Part of a small language model's weights.
Size: 15 layers, MLP 256 tanh GELU, vocabulary 8192.
Architecture: LayerNorm before each block, learned positions, biases, tied embeddings.
Training: a variant of Muon for these matrices, 92M tokens, 6225 steps.
Each number is 50 + 10 x the weight over its row's rms, rounded and kept within 0 to 99. Layers, rows and columns count from 0. The size before them is the row's rms in percent of the matrix's.

# o: layer 2 attention output (transposed), 64x64, rms 0.345, rows 46-63, columns 0-63
# v: layer 2 attention value, 64x64, rms 0.0967, rows 47-63, columns 0-63
# up: layer 2 MLP up, 256x64, rms 0.195, rows 0-34, columns 0-63
# down: layer 2 MLP down (transposed), 256x64, rms 0.243, rows 0-34, columns 0-63
o46 094:55 43 35 49 41 36 39 54 29 67 60 62 34 42 59 47 48 47 57 60 41 60 35 53 60 53 43 55 57 48 48 42 47 43 72 51 44 49 66 45 52 79 55 41 58 67 44 36 55 54 61 53 43 54 44 45 44 52 47 37 40 47 46 70
v47 093:53 49 56 57 54 67 46 54 47 31 73 45 50 35 54 56 59 50 45 40 43 72 37 55 40 61 44 55 54 42 58 45 44 49 32 55 58 28 40 45 46 50 49 63 62 58 57 38 62 39 57 55 43 40 49 63 48 25 59 47 47 67 48 55
o47 105:64 42 55 39 43 57 33 44 31 41 51 66 35 50 52 50 62 37 54 55 44 46 57 35 43 46 47 56 40 48 81 41 29 42 58 39 43 48 65 61 47 53 57 60 43 59 39 56 53 53 53 74 53 51 50 55 43 57 40 53 51 47 59 63
v48 098:63 43 38 57 49 49 32 46 54 55 37 42 41 48 53 52 40 49 62 66 64 38 69 52 56 40 44 55 66 54 59 35 56 53 48 54 49 74 46 45 62 42 31 58 40 62 61 55 54 49 58 62 48 52 62 38 37 69 58 45 53 35 48 35
o48 102:45 53 41 50 58 40 67 43 68 42 40 47 49 56 57 51 42 52 40 55 54 44 32 58 59 49 59 47 66 62 42 46 62 50 61 58 59 62 46 60 65 53 47 37 28 38 68 35 43 50 30 26 49 58 45 57 43 53 42 51 63 47 56 36
v49 094:62 58 48 58 55 42 61 42 24 45 59 49 55 60 70 39 52 46 35 23 48 48 41 42 47 50 72 45 55 75 47 49 48 52 38 56 38 52 56 53 43 61 48 55 48 57 49 43 35 61 44 58 65 38 57 41 48 60 53 57 59 51 46 64
o49 098:49 64 51 37 34 44 49 54 49 69 66 46 44 50 45 62 34 60 68 44 38 70 53 46 32 43 30 46 62 43 57 46 52 55 61 41 47 39 46 65 57 57 42 61 65 51 43 42 64 48 45 46 40 59 45 40 39 50 72 46 55 52 49 40
v50 073:44 43 46 58 59 45 64 62 37 44 45 67 39 45 44 77 31 60 43 57 41 56 48 40 51 51 62 39 48 52 65 41 43 51 49 49 52 34 49 58 35 59 56 65 48 58 45 58 40 42 63 57 65 34 49 48 56 47 53 23 59 44 42 53
o50 067:54 55 35 67 51 51 59 09 43 49 54 49 40 45 49 52 48 42 61 48 32 61 47 61 54 50 45 57 54 43 52 55 57 55 56 46 53 54 30 38 61 39 63 53 50 67 53 53 33 41 42 55 44 65 49 61 31 49 54 64 54 52 54 55
v51 109:57 56 50 49 51 59 60 59 56 26 62 35 63 40 60 44 50 49 30 38 59 56 37 38 59 55 40 53 44 35 41 61 58 47 59 41 41 48 51 45 44 48 48 34 59 34 68 31 49 52 45 45 36 58 61 53 55 72 53 58 59 45 61 39
o51 122:67 41 54 44 45 38 36 58 50 70 43 58 56 49 31 54 53 61 57 44 56 58 55 38 53 33 49 33 58 69 63 39 41 53 55 47 43 37 72 66 45 58 54 55 43 48 53 44 63 39 44 61 52 38 46 45 49 59 57 32 49 33 47 62
v52 086:54 56 60 28 45 49 42 58 61 39 61 31 64 66 50 47 53 39 53 45 40 46 53 59 27 58 52 40 57 48 49 40 41 50 52 41 57 48 54 51 28 63 55 56 53 49 44 27 54 58 45 78 50 51 57 43 48 63 68 45 53 52 46 35
o52 077:39 61 45 58 42 42 46 47 44 58 49 45 66 64 51 42 37 42 59 40 54 39 40 57 40 48 52 44 51 42 29 56 56 40 67 52 55 48 65 61 55 65 46 61 51 59 43 54 37 58 42 55 42 45 75 39 46 62 42 73 52 44 30 34
v53 106:48 59 41 45 56 59 49 54 58 50 53 29 52 49 58 49 56 61 44 72 51 38 65 41 67 25 57 37 73 40 43 35 53 57 48 48 36 48 34 38 61 44 42 55 31 51 53 54 53 45 62 45 39 53 49 50 59 51 61 46 40 37 46 36
o53 105:51 33 41 64 54 36 52 34 46 47 43 58 54 49 42 45 51 46 57 51 63 52 46 41 61 43 51 55 64 60 51 51 53 48 44 42 57 65 45 59 59 55 51 34 32 59 51 51 36 43 30 36 51 58 60 54 52 65 58 44 77 35 73 35
v54 098:33 40 40 59 48 51 67 57 50 34 51 61 66 33 46 47 48 58 49 60 47 77 60 51 64 42 49 64 56 41 60 58 35 70 48 71 43 41 39 46 47 38 33 38 48 58 57 45 64 53 51 39 48 44 44 52 60 54 44 46 44 49 57 53
o54 103:78 41 54 51 52 50 43 31 56 41 55 55 37 39 33 57 42 46 47 53 55 50 69 34 48 48 51 46 51 67 71 48 48 48 43 40 50 50 40 65 52 28 61 57 43 40 55 59 50 41 36 57 61 56 45 62 47 50 47 40 72 42 56 56
v55 105:35 53 56 35 50 57 42 48 54 44 40 38 51 49 55 60 61 35 55 52 36 35 51 40 40 52 58 56 58 47 39 46 35 47 66 40 52 57 63 51 35 36 54 71 48 58 19 62 63 51 47 56 40 46 56 63 59 45 53 61 50 54 37 69
o55 116:45 60 47 57 58 61 55 41 45 42 55 49 51 57 51 49 52 50 58 50 64 30 55 50 43 48 48 42 40 39 43 65 41 48 34 42 55 52 47 55 54 55 43 36 44 54 35 46 51 54 70 67 59 44 56 38 39 35 52 88 35 58 67 40
v56 098:58 62 33 47 55 48 56 54 43 56 55 40 57 37 44 45 48 54 41 55 65 58 50 50 50 57 47 62 43 49 52 58 72 49 36 58 33 34 53 41 69 34 67 27 38 52 51 35 55 52 53 45 60 59 40 62 61 55 54 69 46 51 67 39
o56 107:73 35 49 50 46 37 37 72 31 70 51 72 47 41 41 55 48 59 38 68 41 50 40 40 57 39 46 45 49 46 60 40 55 50 51 66 45 44 50 43 52 60 41 34 52 45 57 53 67 56 57 38 57 35 59 51 52 48 59 43 49 48 61 47
v57 136:61 39 29 62 70 40 50 62 55 52 61 46 42 40 39 62 30 68 54 68 62 42 46 33 64 42 50 46 56 54 52 49 60 49 53 45 47 55 61 44 49 38 45 50 24 50 54 55 47 45 46 35 58 49 46 56 53 56 60 48 57 26 53 44
o57 162:53 47 32 63 48 42 62 29 43 59 43 61 49 35 52 49 46 55 52 53 38 66 41 63 69 50 53 44 51 49 51 59 66 51 48 56 51 43 57 51 56 57 67 18 40 54 73 40 50 45 43 37 59 59 41 52 39 53 48 46 50 40 63 40
v58 117:53 57 43 45 38 57 34 49 55 44 56 50 47 66 50 56 53 39 56 38 58 35 53 32 35 52 64 48 48 57 42 50 46 42 62 32 65 62 67 49 30 51 33 69 52 53 34 57 57 56 45 55 38 45 67 42 40 61 44 59 57 54 43 67
o58 126:38 69 50 45 54 58 67 55 64 49 58 24 51 62 47 54 53 48 61 40 53 42 43 65 51 57 42 46 53 42 22 57 41 49 55 46 48 49 51 54 50 58 54 34 55 58 39 34 49 45 46 64 66 47 47 37 47 42 58 68 29 62 44 52
v59 140:51 38 52 37 48 46 52 38 61 35 54 40 57 50 48 39 58 34 45 46 49 49 58 57 54 45 41 51 51 50 36 51 32 61 65 49 49 74 66 44 32 44 36 68 60 53 46 46 48 44 40 73 43 65 59 38 53 71 62 62 51 45 50 45
o59 139:41 56 51 52 58 53 55 54 64 64 44 48 63 58 52 52 31 59 61 51 54 27 59 39 43 45 62 29 67 54 40 58 57 50 55 50 50 46 59 87 46 56 46 46 33 36 51 46 51 49 49 54 61 37 41 41 40 47 50 50 53 43 33 41
v60 123:46 47 58 43 36 58 26 44 47 55 59 45 30 52 48 47 45 38 61 41 59 42 47 59 44 68 52 41 35 48 35 58 57 43 57 45 66 45 56 47 43 51 56 71 54 58 28 41 62 38 54 59 57 35 50 53 36 40 39 51 56 72 48 57
o60 124:39 63 55 40 47 68 53 51 39 48 52 51 44 60 66 54 71 39 47 55 32 28 54 49 41 52 57 59 39 38 46 45 38 51 44 48 45 45 64 40 44 49 47 48 43 59 41 58 58 57 74 58 60 45 47 49 51 43 60 69 36 68 31 54
v61 113:55 39 69 44 44 49 32 63 54 60 71 50 41 50 51 44 53 59 56 55 36 55 24 57 73 55 49 62 54 42 31 49 45 44 53 55 45 56 44 44 39 47 46 66 55 67 60 63 36 49 51 48 51 63 41 52 50 49 64 42 55 59 30 52
o61 089:50 44 56 43 46 62 55 19 62 43 40 54 64 59 59 56 71 39 52 45 46 51 59 46 43 36 69 65 41 43 57 52 44 48 44 27 61 52 60 63 39 56 48 49 36 45 57 54 44 59 47 62 47 56 35 36 53 65 36 47 53 52 43 55
v62 098:56 48 52 50 64 30 66 45 57 21 48 58 49 65 45 58 57 49 43 52 63 38 58 43 43 55 66 37 41 39 48 62 51 47 38 37 53 50 56 55 34 53 45 45 53 56 45 35 41 52 30 58 58 33 51 51 56 78 53 53 56 57 56 56
o62 085:44 64 36 63 40 42 46 46 30 77 55 31 44 38 62 38 41 55 63 48 54 49 48 66 64 50 42 44 65 45 42 50 62 58 66 49 56 21 54 41 59 59 61 53 55 51 50 48 54 54 51 62 42 52 47 39 52 43 57 53 48 41 36 50
v63 087:40 41 40 57 49 46 49 44 45 58 36 59 57 35 38 59 34 43 53 57 48 56 62 46 37 55 31 80 42 59 70 45 37 55 61 50 57 60 55 58 64 32 58 39 40 36 42 66 52 50 48 45 43 53 48 70 55 50 41 60 44 40 53 50
o63 079:69 48 47 55 70 48 50 59 49 34 47 56 49 42 49 53 37 75 32 56 51 36 41 56 58 58 51 40 36 53 43 58 61 48 40 67 37 61 48 45 49 40 47 34 59 45 60 40 52 58 68 44 57 50 50 52 36 32 44 65 38 54 62 56
up0 094:56 54 44 57 40 64 41 72 55 61 44 43 44 46 45 62 49 62 60 50 51 67 53 56 39 45 49 54 50 47 80 55 66 73 59 33 52 31 63 55 40 39 38 60 60 44 48 33 56 59 51 62 51 44 51 58 45 53 36 53 45 45 58 51
down0 092:51 62 26 35 54 45 58 54 42 39 70 44 35 45 50 55 47 47 40 53 41 51 56 58 57 72 56 52 48 65 53 43 46 53 62 25 51 54 71 54 58 44 43 46 55 50 60 43 49 41 42 37 65 64 46 59 48 56 56 58 45 58 30 34
up1 106:62 65 45 52 52 55 60 61 52 60 50 43 53 52 59 45 63 47 57 36 48 70 53 49 56 27 66 49 44 48 42 59 66 70 51 52 50 51 43 45 41 59 60 58 69 65 51 45 63 51 75 50 68 52 39 48 47 47 71 55 36 47 53 57
down1 096:65 51 45 43 34 54 50 46 51 32 41 45 29 48 48 42 43 42 53 32 64 53 56 56 49 57 39 60 54 79 64 52 44 50 62 41 44 51 46 50 42 52 64 71 55 54 63 37 31 53 55 40 51 50 53 43 34 51 56 53 55 36 66 53
up2 101:62 57 70 41 38 35 56 49 51 52 52 57 39 59 57 51 67 52 49 60 41 58 51 49 59 65 55 59 55 57 52 56 50 58 50 58 56 45 44 58 55 44 48 72 77 30 52 54 52 68 23 51 32 57 57 41 56 58 48 36 49 47 60 52
down2 076:38 51 33 53 65 52 32 35 59 54 51 53 68 51 48 41 52 33 56 51 47 46 47 64 31 38 63 45 48 46 49 61 54 44 51 47 44 53 66 31 57 56 56 27 33 62 44 40 50 40 48 48 64 56 55 73 56 40 59 62 45 52 51 54
up3 106:33 46 46 35 35 45 38 70 33 67 52 67 42 36 58 45 44 63 58 52 58 51 51 48 38 58 50 54 46 42 50 56 64 48 56 63 62 31 49 67 59 51 49 52 57 46 45 55 51 63 56 49 42 41 42 47 41 62 28 47 45 47 48 27
down3 100:59 59 48 46 57 58 54 28 56 52 60 34 49 49 49 44 43 32 56 48 48 50 47 55 51 50 42 53 63 65 30 50 41 48 67 38 46 61 48 28 38 41 68 43 49 65 66 52 50 37 47 62 66 56 47 63 36 56 60 38 45 56 45 65
up4 091:45 70 58 62 39 43 30 51 44 75 48 58 34 52 32 52 33 51 58 43 53 48 37 39 48 47 54 58 41 50 44 62 45 60 47 58 55 34 55 61 63 47 47 47 74 58 43 34 54 55 48 54 55 40 60 55 43 43 65 63 44 57 45 41
down4 106:56 59 47 51 39 56 48 45 41 61 41 44 31 67 31 53 49 19 59 58 61 58 60 43 50 54 58 53 47 65 63 51 51 50 48 47 48 49 40 34 61 58 34 56 41 66 52 52 74 39 50 50 45 35 54 44 54 65 60 41 39 48 40 51
up5 107:53 54 39 62 39 57 51 57 52 54 54 41 56 57 45 61 36 61 32 41 36 53 63 54 55 44 45 58 42 45 26 47 67 50 52 56 43 65 60 54 31 45 56 34 57 59 37 66 52 55 57 37 70 51 63 62 47 44 60 58 58 56 32 57
down5 104:46 57 51 73 45 51 45 63 54 39 55 62 61 52 58 54 63 52 38 54 52 58 54 56 62 40 48 65 60 39 44 42 31 26 43 58 53 49 64 60 50 43 42 37 23 32 40 55 54 59 50 35 45 53 56 57 45 40 39 67 51 49 53 55
up6 119:35 55 56 54 46 56 65 71 49 58 61 57 54 52 59 47 47 54 47 47 30 50 34 59 38 48 53 49 74 28 54 48 53 54 49 47 53 41 41 51 58 32 53 26 55 59 46 38 51 61 51 50 61 41 44 64 39 43 60 74 51 42 52 44
down6 119:49 41 54 58 55 60 51 47 75 40 50 70 69 44 57 39 49 58 41 58 31 40 47 50 40 51 62 39 59 52 39 45 43 52 49 39 52 37 43 71 33 47 51 38 50 73 53 57 34 56 46 48 58 46 40 67 41 57 50 58 42 56 63 48
up7 112:48 40 40 43 44 49 41 45 24 77 43 48 42 57 52 44 47 43 35 50 38 50 20 59 51 34 42 51 58 33 57 55 64 53 61 66 54 47 64 39 50 66 46 41 53 62 49 53 49 48 58 55 42 56 39 46 45 54 48 59 58 57 37 56
down7 100:52 51 50 38 65 54 44 56 54 57 52 45 39 59 47 42 53 46 37 59 67 43 39 40 54 41 49 54 37 57 43 67 47 50 35 51 48 52 55 69 42 59 47 34 39 34 68 39 33 29 61 64 58 51 30 65 61 51 48 48 56 67 58 51
up8 099:59 51 46 50 49 54 64 43 47 46 48 61 59 61 76 41 47 54 52 61 43 41 45 47 44 43 64 59 37 36 33 67 62 41 53 58 61 50 43 57 49 53 50 22 62 38 47 54 37 29 42 51 62 47 39 45 53 46 31 59 45 59 61 54
down8 091:33 44 53 58 65 48 36 34 32 45 43 50 61 41 40 40 53 59 51 31 54 50 61 47 41 70 46 51 66 62 57 42 44 44 59 66 54 65 72 33 53 44 55 56 37 39 40 65 43 43 43 49 41 51 46 53 53 52 50 52 51 69 40 59
up9 085:51 55 48 45 33 60 41 48 48 52 51 53 46 46 65 30 48 54 45 56 45 47 36 69 46 43 48 51 67 48 64 53 62 59 62 63 43 41 68 40 60 46 56 38 42 56 60 66 59 71 65 51 50 46 56 37 51 36 39 62 44 27 48 62
down9 085:45 60 55 56 33 56 36 62 48 55 51 55 50 58 65 45 59 40 64 53 48 49 63 48 65 54 39 43 58 50 26 55 41 48 48 44 51 59 40 53 34 42 51 45 57 63 44 53 50 29 61 30 62 29 51 56 51 67 40 43 51 73 59 55
up10 099:58 57 42 58 44 69 52 39 49 32 35 57 53 57 56 53 32 61 38 56 28 62 47 64 37 43 59 60 42 50 44 42 37 54 58 56 47 60 71 57 52 52 63 34 43 41 44 39 57 55 66 45 57 66 60 46 42 41 53 50 65 45 54 62
down10 091:57 43 42 52 44 53 48 49 44 51 27 28 39 53 44 57 57 58 58 61 41 55 61 65 74 46 56 59 47 48 52 41 38 47 51 50 41 52 67 45 46 61 62 66 43 31 38 44 62 56 45 63 46 38 55 37 56 59 39 37 48 41 50 72
up11 075:53 38 37 35 48 39 54 57 40 31 40 49 38 35 49 49 51 47 52 67 50 34 39 46 39 52 54 57 38 49 56 37 34 48 27 54 57 48 35 36 57 35 31 62 61 42 51 55 41 56 54 46 38 51 39 53 40 48 40 51 36 33 52 43
down11 118:60 51 39 47 56 33 47 60 49 35 66 60 29 46 58 62 58 57 45 53 63 66 42 50 48 45 50 51 42 54 61 45 48 58 58 56 57 62 49 49 62 59 43 50 52 51 31 54 35 70 47 35 40 64 50 38 35 51 50 61 35 37 63 30
up12 084:46 50 37 44 43 63 54 61 35 33 57 44 50 39 53 54 42 67 36 38 35 38 35 42 34 46 49 66 47 40 59 31 43 43 46 47 33 53 62 52 56 38 42 37 41 35 58 51 31 54 58 65 50 51 47 40 51 63 46 64 54 56 51 42
down12 093:30 50 55 57 41 57 64 35 51 54 46 50 62 67 52 45 51 44 41 54 66 37 51 57 30 57 54 59 50 55 53 61 63 47 46 47 34 45 44 54 63 53 62 35 43 39 50 58 50 36 56 65 66 42 50 58 52 25 47 37 55 44 29 57
up13 078:16 65 56 67 50 47 55 51 34 45 52 43 39 62 48 49 53 43 58 64 62 36 51 60 37 53 47 46 57 56 56 43 54 49 50 63 48 53 51 36 50 54 47 49 37 56 40 55 56 51 55 49 66 41 50 68 53 38 54 76 51 63 65 36
down13 078:42 55 54 60 40 50 44 78 42 39 35 46 47 62 43 46 62 55 49 51 42 58 54 49 64 81 36 55 51 53 49 54 46 54 42 56 52 63 49 32 35 69 49 58 42 34 54 50 58 55 73 33 50 40 59 48 41 47 53 42 47 42 42 53
up14 104:71 53 55 56 51 59 59 68 40 62 40 43 58 69 50 55 58 52 61 66 64 56 49 47 53 56 55 53 52 42 61 55 66 54 66 62 66 46 48 59 70 59 53 43 56 60 33 46 59 57 60 32 52 47 48 39 71 45 44 57 37 64 51 52
down14 094:62 45 67 55 43 61 55 55 38 63 56 32 54 41 39 52 49 60 52 34 50 44 44 36 34 52 39 61 60 47 53 46 50 52 53 56 56 48 44 69 65 49 45 60 58 63 57 49 36 31 55 31 67 68 41 38 59 48 59 40 54 51 34 59
up15 088:41 53 49 52 42 43 63 53 47 30 53 49 37 36 64 54 48 56 46 43 63 69 36 59 40 65 41 62 53 40 42 50 36 42 42 63 53 51 46 46 55 37 44 38 55 73 30 45 51 42 48 38 36 48 39 37 54 51 58 60 42 46 55 27
down15 090:49 45 72 44 45 41 57 44 49 53 49 44 64 35 52 63 45 51 52 57 32 39 50 47 58 43 41 40 64 64 27 71 39 61 49 42 36 47 55 55 40 44 44 56 44 45 53 50 63 49 40 58 59 49 51 65 70 45 58 45 44 58 27 67
up16 108:50 51 26 62 53 57 51 64 51 43 50 47 50 46 34 40 41 49 69 45 46 66 37 41 35 54 40 55 46 49 62 51 52 38 44 69 68 69 58 56 68 60 48 46 64 57 43 43 40 55 63 45 45 41 49 52 32 44 58 71 54 49 50 52
down16 109:48 47 45 28 58 47 51 53 59 27 55 42 58 42 42 45 33 47 69 71 30 53 36 61 36 59 54 44 39 66 60 50 47 59 62 68 51 55 53 45 43 42 68 56 56 53 57 58 54 56 52 46 44 58 36 47 47 42 44 55 57 37 47 35
up17 098:40 55 41 43 48 46 51 37 30 60 55 35 33 56 60 33 56 63 62 35 55 40 52 62 39 57 36 51 47 36 65 50 67 62 36 43 41 29 51 43 49 55 56 60 61 54 36 42 49 55 36 56 48 52 48 61 55 49 37 38 42 40 59 43
down17 087:34 62 40 58 61 37 46 62 47 33 53 56 58 38 58 18 68 61 45 62 63 49 52 60 53 32 63 56 58 38 55 55 52 60 31 50 47 46 48 37 46 50 36 43 56 51 52 46 66 46 47 59 58 58 63 42 62 52 49 46 49 37 52 41
up18 095:62 60 38 49 60 57 54 53 29 52 53 60 37 46 54 51 48 49 67 42 51 32 46 59 39 45 50 50 45 27 65 61 59 44 52 49 54 41 61 70 66 63 55 49 38 55 41 52 44 65 49 30 73 48 39 48 40 51 40 61 44 54 51 42
down18 096:62 64 51 62 69 31 54 52 54 46 48 57 70 41 41 43 46 36 59 50 37 54 63 59 49 42 44 51 59 36 49 56 35 49 45 52 49 40 39 48 31 35 45 56 70 47 39 54 56 40 60 51 57 52 62 46 35 36 66 46 50 48 40 69
up19 101:55 53 60 54 55 40 57 56 33 62 53 64 55 42 52 46 50 62 50 41 52 41 38 55 41 43 57 62 45 55 35 65 42 43 45 37 50 51 54 44 81 45 51 54 49 47 58 37 32 69 48 49 41 45 71 53 38 35 54 67 64 62 62 46
down19 099:52 50 61 39 64 50 55 66 51 49 53 64 38 53 62 44 43 45 53 40 55 52 77 54 60 49 56 51 59 45 48 59 48 51 52 24 49 42 33 39 58 54 52 57 34 54 51 35 38 47 52 58 71 31 33 40 53 48 51 32 66 56 52 48
up20 093:43 42 43 59 38 45 49 46 47 58 55 42 49 46 64 54 54 48 49 50 59 54 46 39 45 62 51 54 49 36 40 54 54 47 75 27 55 28 61 34 72 54 47 23 42 62 44 53 36 46 53 39 51 38 41 51 46 50 61 71 56 57 53 54
down20 094:43 48 56 61 67 56 47 75 67 41 60 33 49 34 58 54 58 57 40 49 60 59 57 41 38 47 52 44 50 65 59 51 44 58 77 37 43 45 50 47 49 33 55 50 48 32 62 37 50 37 42 63 55 44 48 60 37 48 37 45 53 58 51 42
up21 093:52 52 50 62 49 47 46 49 32 62 41 60 46 50 53 67 57 49 57 50 48 60 52 44 41 47 43 37 31 43 43 38 58 47 43 56 62 53 67 29 59 71 54 48 30 68 41 53 53 46 53 54 59 41 46 43 33 48 55 80 47 54 43 42
down21 087:46 60 71 51 47 59 36 64 48 53 63 39 44 49 60 62 41 69 52 43 41 59 46 47 44 45 51 50 49 64 37 45 54 55 51 51 42 56 28 43 41 55 39 63 72 52 69 39 46 46 46 64 47 45 45 48 61 45 33 30 63 50 61 37
up22 111:47 24 51 44 57 50 51 37 36 52 40 56 54 41 65 49 46 67 57 54 65 36 54 56 43 59 37 54 46 54 46 53 60 43 33 48 48 46 45 44 46 68 43 40 60 40 48 51 67 79 60 57 38 55 39 48 49 47 62 26 54 50 43 55
down22 113:42 56 37 40 46 52 50 33 56 48 45 55 62 45 55 47 62 25 49 57 41 43 53 66 58 37 62 50 33 54 51 51 56 59 42 33 60 52 37 45 45 64 65 45 63 47 44 62 55 55 48 69 50 49 26 51 68 61 41 45 52 35 59 45
up23 101:26 38 41 38 47 44 57 72 44 46 59 62 63 58 59 30 45 49 60 64 41 55 37 55 48 55 34 63 57 67 49 51 49 43 50 62 46 50 53 45 46 60 39 37 34 61 30 53 54 49 49 36 56 35 57 40 52 48 52 54 50 60 65 54
down23 092:53 55 57 68 62 34 54 51 46 40 52 48 81 58 47 45 64 40 58 51 48 55 58 39 50 47 60 41 37 64 67 48 52 67 31 34 51 47 59 48 37 51 36 52 45 35 65 61 62 47 47 48 39 60 51 44 42 42 31 49 42 47 47 47
up24 093:35 50 67 54 61 68 62 63 51 55 53 40 48 41 39 63 71 42 42 40 33 41 37 59 55 39 48 64 63 51 71 55 59 53 64 55 48 60 60 46 59 49 61 53 46 42 47 41 62 53 36 61 63 49 54 60 67 46 55 51 35 49 49 60
down24 082:50 36 63 55 76 55 55 37 38 46 38 53 52 21 46 67 55 60 38 46 62 42 53 40 59 44 68 47 60 54 48 50 43 55 69 36 43 53 51 54 60 47 41 41 34 56 40 53 60 40 49 65 52 60 51 49 48 58 60 48 53 49 40 33
up25 087:47 74 44 39 35 51 35 56 43 64 40 68 34 26 54 47 67 36 58 46 36 40 41 41 49 55 58 45 61 59 48 46 45 46 68 48 53 64 49 33 50 50 50 43 36 36 52 57 50 51 52 43 54 62 57 46 41 45 60 47 45 40 35 55
down25 082:41 41 31 43 50 56 47 28 55 49 36 54 49 57 40 38 71 43 57 45 50 63 64 48 55 54 52 47 46 52 50 51 26 44 53 36 60 54 42 44 48 44 51 65 46 53 54 52 56 50 28 73 42 55 47 55 60 72 44 47 67 68 55 48
up26 084:44 37 54 50 65 76 64 63 45 34 44 50 60 65 64 52 65 59 52 43 57 54 57 58 64 53 46 50 63 58 68 56 37 55 50 59 61 58 52 41 59 46 51 49 42 50 45 81 51 44 45 54 46 42 46 48 58 53 57 60 27 46 50 59
down26 089:46 62 49 51 45 49 52 32 41 52 47 51 62 50 45 54 31 60 54 56 72 35 43 59 37 63 39 59 39 44 66 47 54 69 49 48 49 47 59 63 65 52 47 33 52 52 65 61 67 40 40 56 41 57 67 49 39 42 45 28 38 55 45 48
up27 087:32 57 31 49 32 51 57 63 28 55 60 56 44 36 51 40 47 70 51 47 42 44 31 43 41 30 50 63 41 41 52 34 54 48 64 58 42 40 57 60 50 47 50 35 49 54 41 56 52 56 53 52 56 49 49 40 49 53 39 68 57 37 61 36
down27 085:42 53 54 64 50 48 53 34 47 47 64 46 61 63 52 48 61 32 54 49 53 45 52 43 58 67 72 52 52 64 29 46 49 37 43 53 59 55 31 30 39 54 48 52 54 57 48 52 54 31 51 62 38 45 64 59 41 45 48 23 46 60 55 56
up28 096:60 52 71 50 61 49 47 57 42 48 54 62 47 62 61 42 50 44 60 51 65 19 58 39 38 52 49 57 55 67 51 52 64 41 61 57 40 45 54 47 53 53 48 52 33 30 64 46 45 50 43 37 54 42 63 55 60 47 45 27 62 59 56 62
down28 094:43 66 38 43 63 68 60 44 50 43 39 62 51 50 50 61 56 46 43 31 44 81 36 65 49 41 49 48 54 31 41 60 51 52 44 46 73 52 48 42 33 46 50 43 61 44 53 46 50 57 59 50 46 50 30 43 54 55 53 68 51 53 40 54
up29 105:39 48 32 52 55 55 34 56 49 60 63 47 61 53 48 49 43 59 47 52 55 30 41 64 48 52 50 76 61 51 39 44 64 28 33 64 37 47 51 51 63 50 50 53 56 48 48 64 61 67 49 60 53 52 69 63 68 44 54 44 53 48 52 62
down29 103:34 45 58 43 36 49 52 44 58 58 50 51 51 36 48 56 48 47 50 57 62 39 36 52 24 43 56 75 58 69 35 41 64 43 50 65 48 52 36 43 72 43 46 51 43 55 51 60 47 43 51 52 75 40 51 49 65 56 45 41 61 59 50 48
up30 096:55 55 49 35 50 54 44 64 31 47 60 51 51 27 32 42 47 52 52 33 56 55 48 57 31 50 57 55 57 44 32 62 65 54 55 50 42 43 55 43 60 42 59 54 61 51 49 56 81 45 65 47 52 46 41 54 48 48 54 72 54 32 50 46
down30 099:68 37 67 50 26 47 46 51 50 32 37 45 54 40 31 47 61 33 51 42 51 55 51 56 47 63 61 62 56 59 35 57 56 47 52 26 45 41 44 53 53 62 48 63 59 58 51 52 70 34 42 64 44 56 54 52 60 49 58 48 53 38 46 53
up31 089:37 70 47 43 58 54 48 48 53 72 63 44 50 43 40 44 46 60 52 37 39 61 40 53 61 49 67 56 45 35 51 63 63 58 65 54 66 61 66 48 51 56 38 46 42 52 48 49 44 51 66 50 58 35 33 53 30 41 64 47 48 59 57 61
down31 087:59 40 64 21 61 46 51 46 57 29 69 43 57 49 44 40 42 55 54 52 70 53 46 54 55 51 60 65 45 64 61 42 51 48 46 61 49 63 52 46 49 36 43 62 47 54 59 42 46 50 36 63 37 39 48 51 39 61 35 41 65 43 39 46
up32 099:34 39 40 22 53 48 55 45 51 44 58 52 49 60 50 42 54 56 66 53 64 44 55 60 31 53 54 58 65 56 58 56 41 55 60 43 25 47 51 54 52 50 80 54 52 53 47 49 55 47 45 58 52 55 36 49 56 30 48 31 58 48 52 66
down32 105:58 40 53 46 39 36 56 35 62 52 66 58 64 47 54 61 51 40 46 78 50 37 38 67 46 48 56 58 47 51 40 43 51 41 50 40 53 52 34 46 49 54 44 51 53 52 47 71 46 61 44 51 54 54 45 44 57 62 61 21 64 38 35 59
up33 116:42 70 41 62 64 66 45 47 47 58 47 51 41 40 42 41 47 55 60 35 43 68 38 47 67 57 42 42 52 29 67 60 40 55 61 58 48 47 54 64 59 58 47 45 49 42 50 56 50 68 51 69 48 49 53 59 33 45 57 69 62 53 56 62
down33 105:47 59 36 57 69 50 55 41 48 54 50 60 36 59 51 40 62 47 52 54 51 35 39 50 53 56 49 70 30 55 36 32 50 48 54 58 43 46 53 43 60 50 69 52 36 31 63 65 37 65 29 51 43 48 45 48 53 46 48 60 64 62 63 46
up34 122:48 64 58 52 55 47 58 46 48 69 36 53 59 64 58 49 48 39 38 69 45 35 46 51 61 43 50 40 41 62 61 58 52 66 54 44 52 56 47 58 52 38 51 55 48 32 52 59 56 46 69 60 72 55 45 58 36 40 68 75 52 53 59 59
down34 111:40 75 53 74 56 29 54 69 52 68 61 35 34 59 55 37 50 61 48 53 45 32 48 42 55 47 40 55 43 58 59 40 51 65 47 37 43 53 39 38 41 44 42 56 66 45 52 63 53 48 51 47 49 47 44 57 49 52 39 42 66 54 46 51